From a checkpoint of a small transformer trained on Wikipedia.
Size: vocabulary 8063, 4.24M parameters.
Architecture: LayerNorm before each block, rotary positions, biases, untied embeddings, attention and MLP in parallel.
Training: a variant of SOAP for these matrices, 7612 steps.
Each number is 128 + 24 x the weight over its row's rms, rounded and kept within 0 to 255. Layers, rows and columns count from 0. The size above them is the row's rms in percent of the matrix's.

# layer 3 attention value, 128x128, rms 0.174, rows 126-127, columns 0-127
size [ 93 103]
[[ 93 135  98 116 135 124 158 107 108 137 129 136 123 111 121 172  66  92 105 128 128 108  93 135 120 133 143 155 129 123 150 127 143 126 171  91 152 187  66 105  89 162 122 146  81 110 141 143 137 119 119 153 153 158 100 146  99 132 124 107 120 150 118 105 128 110 128 109 114  85 127 124  96 139 165 176 139 152 103 128 113 115 136 127 116 139 116 137 166 112 102 151 123 115 180 110 115 104 130 142 153 137 110 126 105 147 152 118 114  90  82 128 113 115 106  75 112 115 161 162 142 117  86  90 137 143 164 128]
 [154 125  88  98 159 114 117 171 129 170 111 115 153 182 131 171 139 101 156 155 130  99  84 109 122 104 123  91 146 149 139 155 168 120 147 173 130 142 102 136 147 130 115 137  79 106  97  74 127 114 117 171 175 143 110 159 127 131 115 124 140 140 131 113  95 140  99 120 102 137 136 108 127 124  97 119 111 135 141 156 134 123 135  96 145 161 149  99 134 128 136 147 160 118 158 143 149  78 167 143 146 122 122 125 146 123 125  95  97  82 151 101 136 106 127 131 177 103 105 124 164 116 160 105 113 148 119 153]]
# layer 3 attention output (transposed), 128x128, rms 0.163, rows 126-127, columns 0-127
size [ 97  93]
[[105 133 157 105 134  89 127 117 133 107 126 152 109 161 161 143 118 124 137  55 129 129 104 118 170 151 205 156 125 109 137 139  78 140 138 103 140 130 140  96 105 113 132 127 140 111 137  88 113 153  71 111 136 202 160 129 117 106 119 110 105 137 122 135 178 118 151 127 140 147 157 159  97 162  94 111 117 158 131 101 147 132  96 112 159 144 102  99 143 135 117 147 128 145 108 123 116 138 130 115 110 113 108 101 150 160 103 120 107 112 169 134 109 175 116 137 109 140 153  95 147 135 130 119 100 128 134 154]
 [125  89 130 155 118 150 134 138 119 116 132 147 128 101  91  92 128 118 118 114 185  85 136 133 150  93 159 124 146 113 116 140  81 117  75 113 108 113 137 127  99 113 120 157 151 140 111 114 155 156 121  80 115 102  95 141 157 120 142 144  95 162 144 150 116 144 177 168 153 112 110 137 114  92 140 135 143 159 131 143 106 127 108 160 112 139 110 128 151  95 121 176 184 103 147 117 112 124  98 132 115 129 186 157  74 125 102 109 119 152 119 156 110 157 141 108 130 119 140 167 125 126 111 137 124  97 147 175]]
# layer 3 MLP up, 512x128, rms 0.268, rows 0-24, columns 0-127
size [ 95 115  95  94  90 101  99  99  94 106 113  96 100  99 110  95  99  95  94 108 106  88  96  95 100]
[[107 104 102 130 139 136 149  95  87  72 142 122 123 139 142 177 118 101 134 177 172 128 121 118 128 166 107  92 157  95 125 141 144 173 155 144 159 155 156 102 107 114 160  59  85 133 112 160 116 129 133  98 161 159 133 124  94  54 128 133 137 114 145 123 123 123 119 126 119 118 138 155 127 136 146  95 156 127 117 165 165 117 134 106  99 143 121 110 106 110 110 138 126 126 127 150 107 148 134  68 132 130 137 109 172 114 114 120 158  89 120 108 135 117 138 151 103 106 115 134 149 117 157 102 120 150 116 107]
 [137 117 167 148 130 153 152 150 119 111 116 129 153 129 142  98 129 148 156 127 137 127 132 140 133 113 106 132 108 142 120 131 102 150 137 111 133 145 121 106 172 186 118 126 117 102  94 145 130 139 105 111 162  86  99 151 113 128 129  93 174 115 134 136 131 128 161  94 129 159  99 138 113 112 122 130 107  84  99 107 110 141 133 122 188 127 142 126  95 138 138 148 144  98 109  63 116 182 131 180 128 170 120 129 123 192 131 168 113 137 132 110 139 124 100 120 151 115 117  62  97  99 150 128 163 168 134 152]
 [189 125  74 155 185 126 126 169  90 159 142 110 137 115 136 120 110 174 136 160 106 118 150 112 155 130  56 113  92 122 113 112 125 105 152 117 138 137 120 171 159 108  93 137 100 116 125 126 118 197 102 145 136 128 119 170  88 129 135 105 138 137 133 156 100 120 152 138 124 132 106 136 150 163 155 114 141 113 123 112 129 134 132 138 117 160 141 110 197 108  97 132 105  98 136 141 107 132 129  92 125 114 151 154 156 132 133 153 134 132 129 127  98 132 137 164 125 117 116 141  89  87 157 125 117 104 126 147]
 [136 122 163 154 120 148 110 151  53 146 105 148 103 161 144 122 150  84 121 128 128 119  99 111 161 106 148 134 152 137 111 145 108 145 182 137 147  86  89  71 114 139 107 148  94 124  80 104 107 145 111 121 142 161 147 113 141 180 161 135 121 120 151 151 159 153 132 112 124 175 169 112 120 138 117 106 162 112 114 119 165 111 104 127 104 145 132 111 140 145 151 147 153 105 137 124 139 138 134 118 112 144  81 139  91 144  97 133 124 119 166 131 143 109 101 116 121  91 125 136 164 148 149 148 158 155  87 127]
 [190 147 149 105 161 160 147 111 106 100 118 179 126 111 110 102 137 145 154 151 111 154 163 123  82 128 134 172 149 118 158 100 126 100 124 160 147 120 112 133 139 148 156  83 140 160  93 149 136 152 112 149 138 154 107 154 131 137  95 115  95 181 137 149 141 167 135  72 119 102 139 105 128 141 137 124 159 120 117 138 104 134 112  90  94 115 148 110  96  87 120 106 110 153 109 161  88 121 135 104 163 142 146 127 106 113 103 158 142 130 139 114 146 115 129 107  86 134 141 108  97 109 124 126 168  97 123 155]
 [116 100 153 130 108 145 115 152  98 149 117 123 103  90 150 117 139 156 151 141 102  95 147  53 121 128 138 133 113 134 159  98 112 150  87 153 131 115 136 146 168 147 118 152 124 144  78 137 119 145  84 153 129 132  83 144 194 117 147 126 146 190 164 147 153 113 127 130 124 115 112 125 133 110 170 150 155 156 103 108 119 110 127 128 137 128 109 124 121 136 175 114 129 125 179 158 143 113 115 114  81 176 141 118 105 102 129 172 138 131 117 102 126 151 130 109 141 104 102 130 118 140  94 142 143 116 135  79]
 [133 144 143  85  78  93 111 138 103 139 108 126 126 141 134 101 113 153 135 132  84 124 117 124 165 119 128 124 109 146 147 148 152 128 123 119 140  94 109 152 113 152 141 132 159 116 156 101 132  86 126 131 138 148 166 152 113 141 124  90 134 117 107 144  79 148 148 125 162  49 121 172 150 105 121 144 147 143 133 136 150  95 139 139 136 161  98 145 115 107 178 136 133  77 140 140 140 145 146  99 140 113 100 153  92 120 106 159 167 157 109 136 135 126 142 147 167 100 134  83 109 102 138 148  93 123 184  97]
 [123 138  71 133 105  95  93 106 139 137 123 128 134 136 140 125 122 161 111 138  89 155  95 107 142 116  66 138 153 134 133 129 101 118 136 120 141 120 109 129 143 137 141 140 157 114 126 125  83 178 167 152 171 109 124 120 194 134  77 145 106 103 124 149 120 126 137 143 107 134 135 160 143  89 170 125 145 101 129 172 140 132 105 128 126 139 111 133 117 111 116 172  91 123  94 147 108 145 151 193 126 118 118 132 128 157 149 126 151 114 102  88 153 103 152 120 165 184 115  83 139  98 129 144 137 145 128 121]
 [144 149 136 140 135 174 121 183 115 163 143 143 163 136 149 125 146 130 124 131 148 132 170 134  90 101 118 127  87 115 119 152 138 127 108 111 152 120 113 128 154  71 103 149 106 142 157 136 148 140 149 142 128 122 145 115 103 120 128 112 137 125 120 150 131 109 122  80 145 121 110 106 121 139 158 109 142 123 112 169  80 129  93  99 140 122 146 115  78 141 148 107  80 155 117 131  89 114 168 105 123  83 107 112 105 164 184 137  88 140 113 120 105 104 124 123 146 147 162 151 126 153 143  81  84  75 139 106]
 [135 145 158 170 170 104 194 129 118 119  99 145 138 169 158 159 140 122 161 104 135 157 151 147 117 109  95 122 114 139 126 141 128  95 139 130 132 138  89 116  90 148 158 141 111 109 117 127  93 109 121 155 107 155 134 161 139 163 129 116 167 148 129 131 154 121 143 184 110 127 136 141 118 176 132 123 112 162 129 129 136 152 136 121 168 122 127 137  82 119 125 127 132  70 126  85 125 124 111 150 135 156 124 100  90 148 181 103  95 123 144 116 162 103 107 126 147  80 125  90 124 134  96 140 105  83 129 102]
 [113 123 132 140 142  71 124 100 150 114 128 145 125 134 160 162 159 145 139 148 133 167 126 127  97  98 150 133 131 138  91  88 109  87  91 146  97 113 167 164 126 159 114 108 110 154  90 141 122 153 157 137 136 107 133  97 105 122  68 113 130 124 115 155 121 106 145 120 129 102 129  51 105 137 129 151 154 158 134 127 109 143 121 119  68 102 146 161 109 111 110 169 159 118 132 118 161 115 167 155 115 147 146 118 134 128 107 130 135 159 146 111  97 162 132 144 118  98 121 130 145 142  96 115 170 150 152  87]
 [164 116 150 136 107 125 176 116  83 122 132 167 165  85 129 144 128 120 118 124 111 161 118 134 135 160 171 107  82 128 127  96 150 137 150 157 174 160 149 107 121 144 147 126  77 121 167 135 156 125  74  95 129 158 117 105 136  89 140 125 156  97 136 127 156 116 111  97 119 161 133 120 138 120 158 135 140 101  85 135 104 149 125 145 129 141 167 212 134 112  94 122 123 157 107 137 134 106 137 102  90  92 139  97 151 113  78 154 104 146 129 133 127 117 149 118 122 130 124 147 100 122 108 114 143 119 131 135]
 [116 117 120 137  76 155 145 148 152  89 112 149 201 127 151 118 135 104 136 134 134 168 100 123 172 117 151  85 117 105 143 151  89 146 117 150 161 114  87 139 107 101 127  98 167 141  89 134 136  79  90 118 146 148 126 121 110 138 111  96 147 133  85 117 144 113 140  89 110 103 124 172 124 129 146 156 119 152 142 122  89 132 130 120 103 138 110 111 118 121 117 163 110 146 157 105 146 139 105 145 118 149  90 172 143 104 123 173 150 125 121 127 117 124 130 158 105 144 144 126 108 191  94 143 159 134 120 102]
 [144 144 158  97 113 100 123 131 118 145 130  89  92 118 169 122 124 136  85 172 108  93 151 145 140 151 105 137  90 142 145 111 125 157 140 156 120 130 124 121 146 118 129 144 148 136  77  97 117 164 113 136 114 113 122  99 135 138 149 140 105 163 119 130  73 134  93 134 133 143 136 111 177 142 111 147 138 113 131 138  97 106 140 130 114 131  96 135  96 100 120 115 139 144 106 119 120 106 154 177 120 143 117  94 198  81 146  97 113 124 140 144 108  72 174 156 116  65 103 124 146 171 150 124 138 141 140 125]
 [170 130 164 118 134 162 138 132 123  99 134 145 101 175 134 167 115 183 127  98 134 144 116 144 142 125 146 126 105 123  81 131 153  99 132 130 111 113 161  99 143 169 128 109 144 119 164 141 117 127 141 128 131 162  94 111 108 129 107 137 156 126 117 106 127 145 162 117 155 140 118 117 148  86 141 123 166 134 107 128  73 184 137 107 157 104 139 121 111 116 149 106 153 149  99 136 156 156 172 132 128 110 115  75 127 134 174 166 144 148 115 106 131 138 118 122 158 105 109 144  99 101 115  68 190 109 124 128]
 [166 139 138 148 145 121 138 106 139 143 135 153 116 188 146 140 113 140 146 112  99 145  96 137 140  98 173 131 136 108 158 127 171 114 103 146 129 104 117 123 118 104 107 127 141 117 144 120 134  98 145  82 104 160 151 105  76 146 127 124 115 100 142 183 131 141 154  96 154 108 182 125 156 166 179 131 142 133 166 138 143 100 163 102 131 137 140 156 101 126 129  95 116 110  85 136 140 129 148 110 150 118 107 120 142 166 108 128 147 175  96 165 118 117 137 142 104 113 152 145 139 130 185 138 118  89 130  80]
 [101  65 126  83 137 128 153 165  88 149 121 107 124 155 129  94 140 116 162 114 134 152 122 100 150 113 128 159  91 102 128 136 167 119 121 124 159 125 138  89 135 119 133 127 102 161 114 149 111 100 144 132 138 140 175 127 131  96 140  95 124 147 140 155 127 136 116 131  90 103 140 106 141  89 110 117 126 139 124 101  96 113 153 157 120 109 124 171 101 141 178 132 135  90 140 142 144 170 129  91 197 148 127 104 132 166 167 133 141 145 129  94 152 131  90 107 151 147 137 125 158 132 146  74 113 140 105  95]
 [141 176 120 115 157 129 106 107 167 113  78 136 116  96 134 118 150  94 134 140 148  97  85 122  93 145 135 180 159 166 135 109 177 127 124 140 106 131 114 148 146 116 119  89 151 135  97 129  75 122 201 143 135 146 132 143 120 113 124  86 118 107 100 119 124 128 160 132  96 112  80 145 108 134 102 121 103 149 140 144 164 135 160 135 139 181 129 154 118 113 118 137 146 153 155 123 139 135  91 112 149 158 154 121  89 111 115 106 143 168 119 125 169  86 137  98 134 134 133 124 133 136  93 140 102 150 153 112]
 [ 86 101  85 125 139 153 161 118  94 105 159 122 131 123 156 129 129 111 122 207 103 142 133 105 117 127 159 142 126 121 136 147 148 140 109 144 127 111 161 109 117 137 130 108 132 112 160 117 152 115 132 108 158 126 111  87 138 112 154 113 167  98 156 108 135  98  96 102 113 136 114 182 110 114 128 136 138 143 152 133 163 133 132 170 106 112 135 153  80 147 139 126 117  72 156 166 147 161 128  91 129 118 113 107 183 129 123 119 133 147 157 148 136 114 113 116 133 142 189 140 111 144 112 117 128 163 161  66]
 [155 116 130 156 104 177 127 197 119 116 125  94 119 128 138 139 115 154 130 161 107 148 146 162 143 120 142 109 129 175 143  93  89 126 118 149 132 139 126 130 158  84  93 101 128 121 103 129  89 107 111 145 112 152 137 140 126 119 132 105 119 146 133 131 165 124 117 143 119 147 123 165 161  84 128 105  84 130 131 122 113 129  84  90 129 184 168 128  97 131 147 140 125 112 111 135 174 122 121 153 115 127 152 116 130 114 105 119 155 119  55 118  85 118 188 113 106 150 138  74 117 104 150 122 134 136 123 114]
 [162 138 127 154 107 125 165 126 107 115 127 120 151  99 124 115 141 140 186 136  83 170 156 173 144 140 142  98 141 152  85 138 148  95 174 153 102 112 113 100  91 147 141 144 111 147 150 152 131  91 122 142  95 118 128 113 141 110 139  80 148 140 151 145 160 135 128 111 103 183 117 134 123 189 121 109 108 164 113 103 106 171  98 166 166  81 126 112 116 133 139 130 123 157 117 105 126 110 109 118 116 111  97 142 150  87 162 154 126 115 113 127 111 117 114 141  90 127 130  96 131 107 162 138 127  86 118 135]
 [123 137 104 153 160 107 131 154 125 132 138 124 161 167 108 117 134 123 112 122 112 136 143 136 120 154 151 143 111 146 125 161  83 175 124 179 155  99 172 140 153  85 106 114 161  96 142 118 158 144  89  99 181 132 137 114 103 153 149 108 122 123 129 158 139  88 158 124 121 138 116 114 122 144 117  87 103 136 145 141 125  78 124 137 102 127 106 144 122 135 183 146  87  86 105 137 162  98 154 149 102  98 113 139 134  76 119 161 109 152 140 131 148 138 138 149 112  88 111 122 121 111 188 102 132 138 151 108]
 [153 130 128 105 118 131 124 115 126  95 107  87  82  84 153 105 134 152 133 145 150 153 125 102 142  93 124 118 173 132 121 154 127 106 118 169 100 115 162  94 136 147 126 141 142 129 110 148 157 143 189 110 111 125  88 139 124 157 123 163  85 159 155 147  60 113 152 132 122 105 149  89 168 130 128 150 153 113 108 131 171 134 169 115 177 119  68  98 105 127 111 137 122 114 156 112 124 124 154 121 162 153 140 122 111  98 128 104 142 119 110 140 137 149 153 142 127 141 139 144 120 121 152 107 169 114 177 132]
 [148 108 141  84 112 128 124 120 126  93 133 141 115 137 105 140  95  96 115  98 171 100 125 104 169 122 120 153 151 117 108 173 101 108 149 120 131 114  92 117 115 136 115 177  76 117  94 117 141 129 139 158 125 164 160 120 118 128 114 139 102 139  96 154 156 125 158 134 157  88 154 126 138 119 165 139 122 183 126  86 185 105 127 123 196 122 128 130 154 163 164 109 165 163  95 131 113  96 158 125 129 152 134 153 126 108 138 146 144 112 116 143 165 104 107 121 175 101 111 137 117 125 130 154 101 119 129 135]
 [108 116 131 104 168 134 152 150 123 136 107 116 123 133  84 114 117 136 152  95 109 114 137  90 140 128 109 108  82 141 146 187 117 186 126 169 164 155  90 116 134 139 142 139 112 149 112 122 120 141 143 106 141  86 140 165 132 128  68 151 125 143 115 121 101 108 137 108  98 122 133 147 103 142 128 113 148 141  91 136 149 148 145  97 177 152 181 103 137 118 142 111 156 132 164 148 102 101 162 106 125 112  92 112 131 125 173 141 135 124 155  91 185 131 129 135 122 124 100 113  93 147 113 123 110 103 172 100]]
# layer 3 MLP down (transposed), 512x128, rms 0.217, rows 0-24, columns 0-127
size [ 94 114  94  93  96 105  98  99 102  91 114 100 100  90 106  94  93 104 108  99  96  96  88  95 100]
[[137 145 150 134 145  99 140 132 194 143 157 130 153  84 118  74 176 139 143  99 122 111 120 162 132 106 150 128  90 141 158 135  96  89 152  97 119 146 133 114 128 196  76 156 134 138 131 119 140 119 136 116 139 151 138 129 132 155 152 147 143  92 206 107 128 117 115 138 154 153 134 101 141 135 128  95 149  91 146 138 164 112 115 161 139 116 127 159 123 135 136 101 106 152 132 176 110 122 101 123 127 109 102 132  87 165  80 125 126 121 138 143 108 127 135 122 108 168 143 113 127 111 126 137  92 129 148 157]
 [122 110 140 115 116 144 160 154 116 127 118 149 119  76 113  98 131 157 135 141 151 115 137 135 120 156  91 114  70 140 159 116  86 130 167 145 111 131 120 108 106 144 166 142 125 116 183 151 131 114 139 124 108 109 130 126 137 143 123 117 123 138 206 144 119 108 133 169 170 156  86 128 104 130 119 139 123 139 158  85 128 101  87 125 108  88 141 148 107 129 124  98 110 124  78 135 137 169 140 145 178 139 145 154 104 210 104 130  85 104 122 115 127 104 149 120 127 127 132 136 141  97 135 141 111 133 113 114]
 [ 83 155 122 130 118 104 139 106  96 125 114 124 145 119 159 188 161  93 139 149 112 152 144 139 186 122 154 141 120 118  87 198 125 110 141 110 133 158 103 149 107 114 159 122 112 140 148 116 156 138 114 110 105 113 151  93 149  69 124 139 140 120 117 193 135 147 137 143 124 114 159 135 138 179  94 123 100 116 135 124 118 138 139 134  98 104 139 162 172 146 104 158  82 164 137  85 125 105 141 120 132 113  99 119 164 145 149 146 108 129  97 118 146 112 125 132 133 141 152 102 146 139 117 132  88 152 158 135]
 [151 155 174 137 117 163 136 130 160 112 122 134 141 123 113 165 133 108 128 156 152 133 174 116 125 129 165 122 126 150  99 144 149 123 119  62  91 125 160 145 133 121 118 138 105 140 128 146 136 143 133  56 134 139  85 151 102 121 128 148 111 124 145 127 123  96  89 133 100 107  89 111 116 154 162 106 126  91 117 166 108 154 109 158 159 101 111  70 109 135 146 125  80 144 119 130 156 135 122 108  88 114 141 132 115 100 139 130 128 119 140 116  83  89 106 130 109 113 169 107 157 152  87 111 179 147 140 121]
 [137 131 148 129 113 124 115 100 134 141 141  84 141 103 152 138 141 116  95 106  87 148 109 137  97 106 156 107 148 137 162 116 110 165  75 106 127 214 121 107  85 139 116 125 176 132 128 118 128 126 162 190 162  94 122 123  86 109 139 156 104 115 117 117 121 133 112 123 159 168 128 168 121 131 126 102 136 128 132 135 136 177 155 128 110 126 114 113 126 122 114 105 118 149 116 164 143 127 115 115 163  82 122 120 110 155 165 110 140 173 136 138 119 119 130 119 162 178 178 113 122 167 136 133 121 126 111 101]
 [145 122 160 163  98 142 126 131 155 102 144 149 171 144 120 152 113  84 142  97 144 125 165 100 143 133 179 138 158 106 148 164 126 145 105 116 103 132 103 161 102 116 118 101 151 147 129 122 126 142  92  94 109 157 118 129  97 148 151 125 126 148 152  93 132 105 137 120  96 122 121 129 155 113 144  71 154 135 153  96 126 101 110 158 130 116 169 124 132 166 123 124 131 130 164 163 116 130 108 141 121 127 131  82 136 137  92 166 124 144 153 116 119  55 128  89 116  80 135  86 148 142  99 157 139  92  99 108]
 [138 146 150 113 125 104 137 142 124 124 116 135 112 125  78 141 109 126 128  77 152 136 129 140  84 135  96 144 118 115 148 176 142 100 104 127  89 136 188 123 101 134 127  82 108  79 117 134  96 118 125 171 126 100 147 155 108 124 126 109 151 131 112 106 137 133 120 139 124 128 111  95 148 175  89 134 163 145 121 134 130 122 161 133 125 103 153 134  76 110 167 155 126 108 155 161 151 182 168 136 121 138 143 107  86 135 132 107 155 111 123 113 116 130  82 149 129 110 141  63 122 172 148 140 132 160 156 121]
 [112  98 127 170 145 117 137 119 130 148 122 119 120 127 139 117 139 120 136 159 136 135 120  88 125 107 130 120 128 132 157 121 136 148 112 155  98 118 147 147 144 109  79 105 146 118  96 148 121 157 163 137 130 104 106  69 203 174 143 154 133 135 101 106 107 111 133  99 131 143 156 145 122 135 112 134 131 122 134 126 165 114  94 184  96 149 110 116  66 118 133 135  96 175 147 178  69 136 127 131 148  84 136 148 109 171 164 129 120 145  99 108 118 104 112 118 150 158 122 132 125 152 166 156 127 120  88 147]
 [ 84 129 148 175 103 124 121 110 143 112 154 155 143 142 153 180 166 153 126  97 162  89 132 114 128 146 168 122 112 136 114 142 131 158 107 146 155 156 163 173 114 132 120 111 164 134 150 109 169 120 164 148 135 155 132 113  96  96 164 115 155  92 124 166 137 161 100 118 126 147 158 132 137 102 118 110 123 147 127 135 120 135  99 104 111 143 101 103 125 148 147 146 117 135 131 106 107 114 115 126 104 116 138 157  95 117 143 108  95 138 143 152 120 149 115 163 136 138 196 138 189 187 134 131  85 125 135 156]
 [174 135 130 129 107 144 137 158 144 133 112  77  94 137 156 116 168 116  99 189 137 158 123 148 146 113 110  99 101 128 114 139 129 122 159 129 103 103 126 110 111 141 124 137 171 132 135 151 149  76 129 170  63 155 126 107 136 114 124  85  99 153 116  72 118  91 138 130 137 153  93  93 100 130 137 134 144 118 146 157 153 131  89  99 134 136  96 145 104 148 132  90 117 103  92 131 123 111 118  85 140 151 132 121 150 149 130 170 114 117 149 141 139  96 125 109 151 188  94 128 120 143 154 106 136 125 123 110]
 [145  73  94 105 139 155 129 151 112 132 111 137 107 114 141 141 158  94 151 139 129  90 129 135 115 114 134 123 144 129 119 110 110 132 155 138 117 158 158 124 117 130 172 133 103 171 158 146 100 150 140 159 132 119  93 118 100 112 110 140  95 135 107 133 113 115 107 152 126 188 122 105 122 148 104 129 113 175 118 157 121 138 101 111 101 161 130 135 106  93 127 143 166 118 177 147 124 126 170  91 110 120 116  72 140 125 193  84  89 131 152 106  82 106 129 146 146 145 182 156 153 139 137 145 120 109 155 136]
 [138  87 135 166 103 106 126 143 130 163 144 159 129  92 115 103 137  79 167 139 155 154 149 128 137 112 169 127 116 126 154 123 108 133 127 162 113 149 165 107 116 144 147 171 121 106  96 154 145 100 141  89 153 129 108 152 127 115 182 156 121 123 100 121 107 137 123 131 139 110 155 109 169 111 145 104 128  90 148 147 168  84 134 111 141 138 139 110 169 116 150  85 153 132 156 113 127 145  90  40 134 128 146 124 109 129 160 151 117 101 113 152 136 121 151 158 107  98 139 113 110 160 108  98 126 142 127 158]
 [118 120 145 122 145  95 105 128 150 118 174 179 138 115 109 117 116 126 134  91 113 124 122 126 150 109 150 163 120 143 152 116 130 119 123 109 104 130 148 159  68 177 116  77 154 102 114  97 110 168 110 170 132 104  84 119 144 148 138 165 129 146 147 150 109 164 113 127 127 134 118 109 130 138 138 160 135  89 104  87 109  86 170 150 130 145 146 106 135 172 174 117  86 119 110 136  98  87 126 147 107 133 100 140 143 118 144 100 156 113 101 110 101 142 140 100  99 161 186 110 134 121 122 102 102 116 132 123]
 [ 90 146 125 156 110 120 165 135 131 110 131 105 158 119 115 144 150 115 110 100 147 122 105 189 130 141 117 128 119 101 147 123 140 104 134 149 136  88 106 129 110  94 128  57 122 119  94 155  84  86 145 147  86 129 113  90 137  73 148 117 157 146  92 150 103 118 119 146 176 128 140 137 131 153 146 151  97 130 119 114 153 117 110 128 161 112 154 148 151 144 154 123 160 109 127 155 163  98 153 147 145 179 116 105 171 155 143 160 136 113 145 150 120 107 138 113 140 162 135 120 125 157 156 169 122 159 129  96]
 [142  99 114 107 127 119 113 125 127 121  93 133 113 110 166 193  68 116 114 102 117 163 128 126 134 128 127 118 130 118  91 179 111 129 136 141 144  94 131 138 115 129  99 161 138 103 157 160 118 148 105 168 160 147 143 117 153 147 105 124 126 117 123 184 122 130 154 108 143 147 115 150 152 133  95 140 140 116  94 172 164 134 160 129 124 131  85 101 167 121 143  90 132 154 139 170 106 141 124  86 144 117 151 114 142  95 200 144 136 155 145 126 100 143 113 147 143  93 138 127 165 154  98 149 168 126 146 126]
 [147 148 168 150  80 139  92  92 114 116 118 134 136 122 118 133 144 129 137 111 117 129 131 131 149 159 134 106 164 140 134 128 161 144 154 135 125 129 115 147 121 124 121  63  96 107 110 167 167 104 132 126 106 104 102 145 138  79 117 107 126  70  77 135 157 141 113 105 135 128 108 154 125 139 143 167 129 124 163 130 148 168 100 150 147 154 156 170 138 138 156 166 104 132 146 106 115  84 129 124 137 111 118 161 126 193 114 119 133  99  99 139  98 152  97 119  82 134 153  84 104 168 123 144 144 147 150 121]
 [110 114 119 163 155 106 113 180 150 104 101 134 125  91 159 134 100 142  95 150 150 130  98 174 144 121 172  97 135 156 113 144  87 133  96 140 133 170  83 153 122 118 138 118  96 128 136 150 155  81 160 126 112  78 144 131 126 115 111  93 106 188 111 119 132 130 141 106 151 107 129 117 101 138 142 123 146  98 135 105 103 129 149 101 117 155 100 130 121  94 131  79 136 114 151 107 139 121  84 125 102 120 109 134 149  94 165 150 134 105 106 112 117 160 109 154 147 129  97  98 184  90 125 124 131  98 128 120]
 [119 148 155 133 106 146 149 115 122 121 167 148 118 104 131 137 127 116 123 126 119 143 154 133 113 122 122 130 158 133 126 117 111 163 131 147 106 138 159 129 155 121 132 116 120 199 127 118 157 144 118 152 140 167  99 144 146  95 115 178 152 127  98 108 132 136 174 116 137 171 160 124 111 140 151 160 117 131 125 100 124 150 115 152  91 125  96 146 112 128 173  80 107 122 164 133  96 110 111 134 155 129 122 139  95  97 158  95 128 132 145 127 114 153 131 103 171 121 235 108 116 141 139 154 188 125 131 137]
 [136 104  92 110  89  81 199 122 137 132 130 108 152 114 113 160 131 106 109 141 127 123 159 155 105 154 137 135 116 167 122 137 145 148 129 144 131 132 145 115 103 180  81 128  99 164  68 158 155 133 132 102 136 146 104  97 137 128 114 116 122 113 163 132 137 151 144 150  81 146 150 106 136 110 106  96 121 129 130 116 171 147  60  94 138 140 128 127 144 110 166  95 102 135  82 178 130 146 126 114 107 134 134 137 121 106 125 127 133 124 127 142 124 123 138 123 136  85  96 103  91 171 143 162  97 112 149 131]
 [119 136 165 121 112 129 112 171 131 115 133 128  79 108 102 163 133 162 113  98 142 120  99 136  91 131 151 185 163 158 134 142 140 141 110 168 102 133 149 142 132 156 160 138 120 153 166 127  92 128 152 153 133 115 129  75 123 152 114 151 133 102 163 136 123 152 127 130 139 141 157  90 116 115 142 117 108 136 164  93  75 112 126 102 120 161  79  84 128 155 123 127 136  86 143 159 123 136 121 135 135 139 165 140 114  97 133 109 175 132 137 131 154 130 101 116 160 141 145 105 113 123 208 119 153 141 102 139]
 [142 148 115 123  88 129 105 119 130 167 143 141 113 138 113 179 143  87 145  97 115 110 126 157 120  98 116 106 143 130 125 106 115  94 133 109 132 152  93 124 138  90 128 142 121 145 111 122 123 122 137 163 120 148 109 118 117 109 183  90  96 122 129 117 101 106 135 123 186 144 108 144 104  90 116 121 148 179 139  80 140 112 129 171 122 182 101 164 159 132 160 150 131 134 133 133 110 130 127 116  95 191 135 107 139 116 138 157 127 130 104  52 135 132 147 176 121 135 104 132 119 133 148 184 123 112 110 140]
 [195 117 133  83  99 122 163 111 158 118 141 106  71 116 114 140 113 142  92 136 143 114 154 139 142 110 119 154 138 134 157  95 148 112 157 125 138 135 124 125  83 157 134 123 123 151 116 151 147  98 170 113 110 152 109 141 111 121  88 122  92 123 164 143  94 156 126 100 123 158 133 140 120 115 101  87 116  99 104 117 102 128 145 123 115 103 121  96 147 133 140  86 149 142 117 144 122 117 120 136 141 115 114 128 125 154 134 119 154 116  99 109 136 144 105 130 122 145 237 127 144 142  88  94 114 162  96 161]
 [131  99 135 159 166 123 140 134 114 114 148  82 101 146 136 166  94 132  99 125 125 115 139 136 121 123 164 191 104  70 145 157  94 125 186  98 109 156  96 133 124 142 100 161 108 113 109 119 111 111  81  97 139  99 116 141 128 119 140 122 170 129 158 126 166 122 120 128 162 156 149 161 146 128 100 110 142 176 116 112 144 118 143 137 135 122  92 131 131 123 184 121 133 108 150 136 138 112  99 143  80 150 133 101  97 109 114 104 103 126 118 146 109 118 138 121 141 123 182 128 157 178 152 148 132 135 132 165]
 [139 114 119 111  90 144 164  99 108  82 150  90 140 136 148 112 150 119 122 114 144 120 108 182 118 135 110 106 109 109 125 165 101 110 152 149 155  75  75 138 120 140 118 130 132  91 141 173 156 112 151 112  99  94 104 121 104 141 127 157 141 127 112 158 108 127 124 158 162 147 134 141 123  90 117 126 123 113 128 187 111 135 151 132 139 132 118 111 118 132 132 135 183 124 157 160 125 189 119 148 153  86 112 156 102 128 137 143  99  87 161 117 167 170 124 110 161 169 130 134 143 116 115  93 120 146 146 104]
 [151 166 120 157 105  95 154  90 120 164 162 128 139  97 154 124 127  71 134 162 131 108 159 122 117 117 131  86 131 131 130 102 136 103 126  86 141 131 173 116 121 125 123 101 128 127 107 138 166 143  85  97 115 142 111 111 116  97 141 150 141  89 132 152 123 102 159 138 150 120 140 127 112 118 107 159  83 157 126 114  83 127 107 172  74 118 152 140 171 139 142 132 133 113  96 102 179 124 147 114 137 153 125 178 146 157 129 131 126 149 106 140  64  99 114 121 140 123 129 156 127 159 111 128 148 147 164 162]]